config.yaml
n_kv_head: 4
qk_norm: false
seq_len: 512
Each number is 500 + 40 x the weight over the matrix's rms, rounded and kept within 0 to 999. Layers, rows and columns count from 0. Numbers have three digits each.

# gate: layer 6 MLP gate, 1024x256, rms 0.132, rows 785-809, columns 128-159
# up: layer 6 MLP up, 1024x256, rms 0.127, rows 785-808, columns 128-159
# down: layer 6 MLP down (transposed), 1024x256, rms 0.031, rows 785-808, columns 128-159
gate785:430446548464424384544477480501558505471474495512461547488506469504507528483512459467474485538514
up785:526509554549479494487491428463442507469520565464470562557559466435512461497537439497468463483557
down785:577447490473545482589491439583492440488511510510535493533434395470446539457548476486506514441540
gate786:576518499512413439625483536546529530461488509436516476530537570494469487480499449482508499502511
up786:506476528475501451491519473558536482492530506511429515467558496515383547503521516553499544495501
down786:448449512495471495500428552455508501521483541557502525539528524539492534382489509464519467442510
gate787:430580522475470625467419518596477430416576480454528475542562550569462482573396611496445471549476
up787:596425503496560411517632425460504543468531496439511546559381501496570535437550407563569571538508
down787:478542583415416668448457530598480499431571500572467478514573516522566474572473571455539471445457
gate788:452457445556471483432576523478494460437429523470511505535472525463464537499527567478514512467568
up788:570501515575590564515533464461530512509501505468453553499493465530526469535492488471515511499530
down788:457601473497486495519466552397512441535482455467537447415497499451509477502457498443450501474529
gate789:521438477478523514459464564492491467427521471468509507486486510454533504516555497500535473520493
up789:523498460430464480570518497529448514472593507560516546470479506492551515524569549472442558509476
down789:471561445537485479505517465513513521472508536566536472522522483603543465503502473548518440531513
gate790:506530535467522522513466475524498491522505517467502524503467494492475551478491500533496501442515
up790:560505598475510512524526521487549462540508530535492521475521559510499474438500511495436512483552
down790:495439472568455471490458401528529520480574478476468501402457508501526487523512542473422426467485
gate791:490536465478492531468540551577497514523425593493546454467461555480485549526514528509473508518486
up791:552443519517455512486536537538521489439550491520469513566553518511470528476483450440509529508442
down791:515454546450496516489536541478510511532518491474498490526500521502556476443555447499439544517572
gate792:451468494521526522510451549475466531514511542503601491444484540472497492578540487552520530497464
up792:518448524524430495480476572409472446452487456469530548511508536488503489461545493491420495528414
down792:536485485439550564524471504456475538430516473547443544576505466519552484504449489510564505472441
gate793:476537503499538567439472468502585484520494513528502493510473530482555445550507521462495496490500
up793:532577528545516563577524438520443515557567424551477490478518535534483484548432500539458470575499
down793:508519517435540510488513472541536579493488562479466453461532474490528481455450437506533497475466
gate794:497524539502521465524450480469472547546538507493502519475536493484468505542535414455544517529470
up794:568456494462488553557532458514502460516535470552499494482530512515570500443461453484575516499395
down794:544524508489521411486522554555466514475510530523502490492514508508500488491481477542545482535440
gate795:432426446484558440518490516445505495466520486456436507518509573412525464536456506481524435434462
up795:523586449526475507456496514535504513493477475525529534540441455520483542523514451490522456528536
down795:541473543460524465477450566541517520504569452467544462425491559482481525520461494477523521450486
gate796:463493546474464552586533551533445437454468450468487519480494448510472510504410458550485505412465
up796:550402508500530516494517518604524490539419510533499491456570469553522495495514440448545536464532
down796:537525455524564538518470525426497487566465538513507452534472476497554494542547447628515555451476
gate797:429511515414522561472456571511581524562488515522516464497480521494506570472552459523413594483447
up797:449483458489579510558434427523400526537490464496551503462518352497522506456535451556452524511476
down797:576563492464497529455398592449546454545512454493489456508453501581586488474536580438435555531459
gate798:456614475545480462452568523480455551495522494512474568452511418518531546505484571505433512422470
up798:508530485551436493423531462534527509540518569522444513578489565534497446519479494516547498580570
down798:505486513481474539470414519487489524496415482482499490471467527479501456519499532487473479445463
gate799:517500487481533501499501506528517523492532477483457529492412447478488473537514539490442510522520
up799:508494522487558473552533491576457473460528518509517446530568520371607544470464483548463485482490
down799:441427520533557536448463470453494550522499537430471578465539484464522553515525431487530516504432
gate800:486483450521515499488502506498515495543417537483514526546513506498540485462587562526534518441522
up800:527450521579556508423436456467475478505592499500407537501513500486455509511504545550486550447498
down800:523500501525480493600515516403479523497488523465495584502504497458516528496537583442513528572430
gate801:475515546501517475465524503580453550518544533543516539545582527468442629466396514534535423517516
up801:505502491573511456516488504541448493439578497497525476496558520524527509445513595562452483483488
down801:501534456475488494501517506505437433563547565530493467522476526511457475499453507536533496515407
gate802:566516446514512500552516424412556419577510436484432481475441461482525530483512503546506495444411
up802:534492521470421544538497512533552469558548461417481494518421475496469510462416523548482523511445
down802:541466413512512577539455524567494503542525466523534506525467454544540533460542511512543546433595
gate803:479576508539490450442427443491500561486506483493498545379487508524486611525477491577574497509542
up803:455492450563501496493455458493460545498479462585570430449469521483497525458498461455497449396488
down803:508496460468493443511540457503528540459539506528518511529458482478485554584500455486436506472459
gate804:500537533534510495487471594499517487483512468406535466467523479397510499434493508464539520489539
up804:454467529533452487549538531538526672524438393397496541481450485549478450462485414436451489496541
down804:590492529451492492519476528480507503523530482383504479540563639447470498483523491521488471532528
gate805:393450507557438487513463521406435530575397551528429512451548456450450502516511391550562450473505
up805:543474477539549517398521504520566484533575534440583519564480566477526546489503505460562571454462
down805:462508557405495508491566412518526539440488492527541479534429486443496553541464444548553518536514
gate806:472452534485559523575495540468513484513525525503501497424473504509562519498515516522439537496498
up806:439510555468509521528519522518488522433527499484542574436526494545513452484497541514497577464463
down806:423584489650535565537521535465511522490507496456467474510502511449511567458503513448484484520542
gate807:489547524553450478534527484508530513459495423480381577478460556555473469449463520459480512483492
up807:458463536549455542531531433430447474456467483428506481529476560514563519429563458488415535492465
down807:483570560535513567512528385530514461474449512475526466482462437560588507426442553445445500544416
gate808:534519490509414513544450486448548461483533519431533522511593550427530415582519539543539459535513
up808:482537532500469493567562469543467586488476494447517508504553515574420440487512528512603480486478
down808:522526467430558581421495572474450536457549543583472503541479493442445522540485464590467554454442
gate809:483522513532557479453470490491522507410487487502447476423544581487489566417499433559513507416565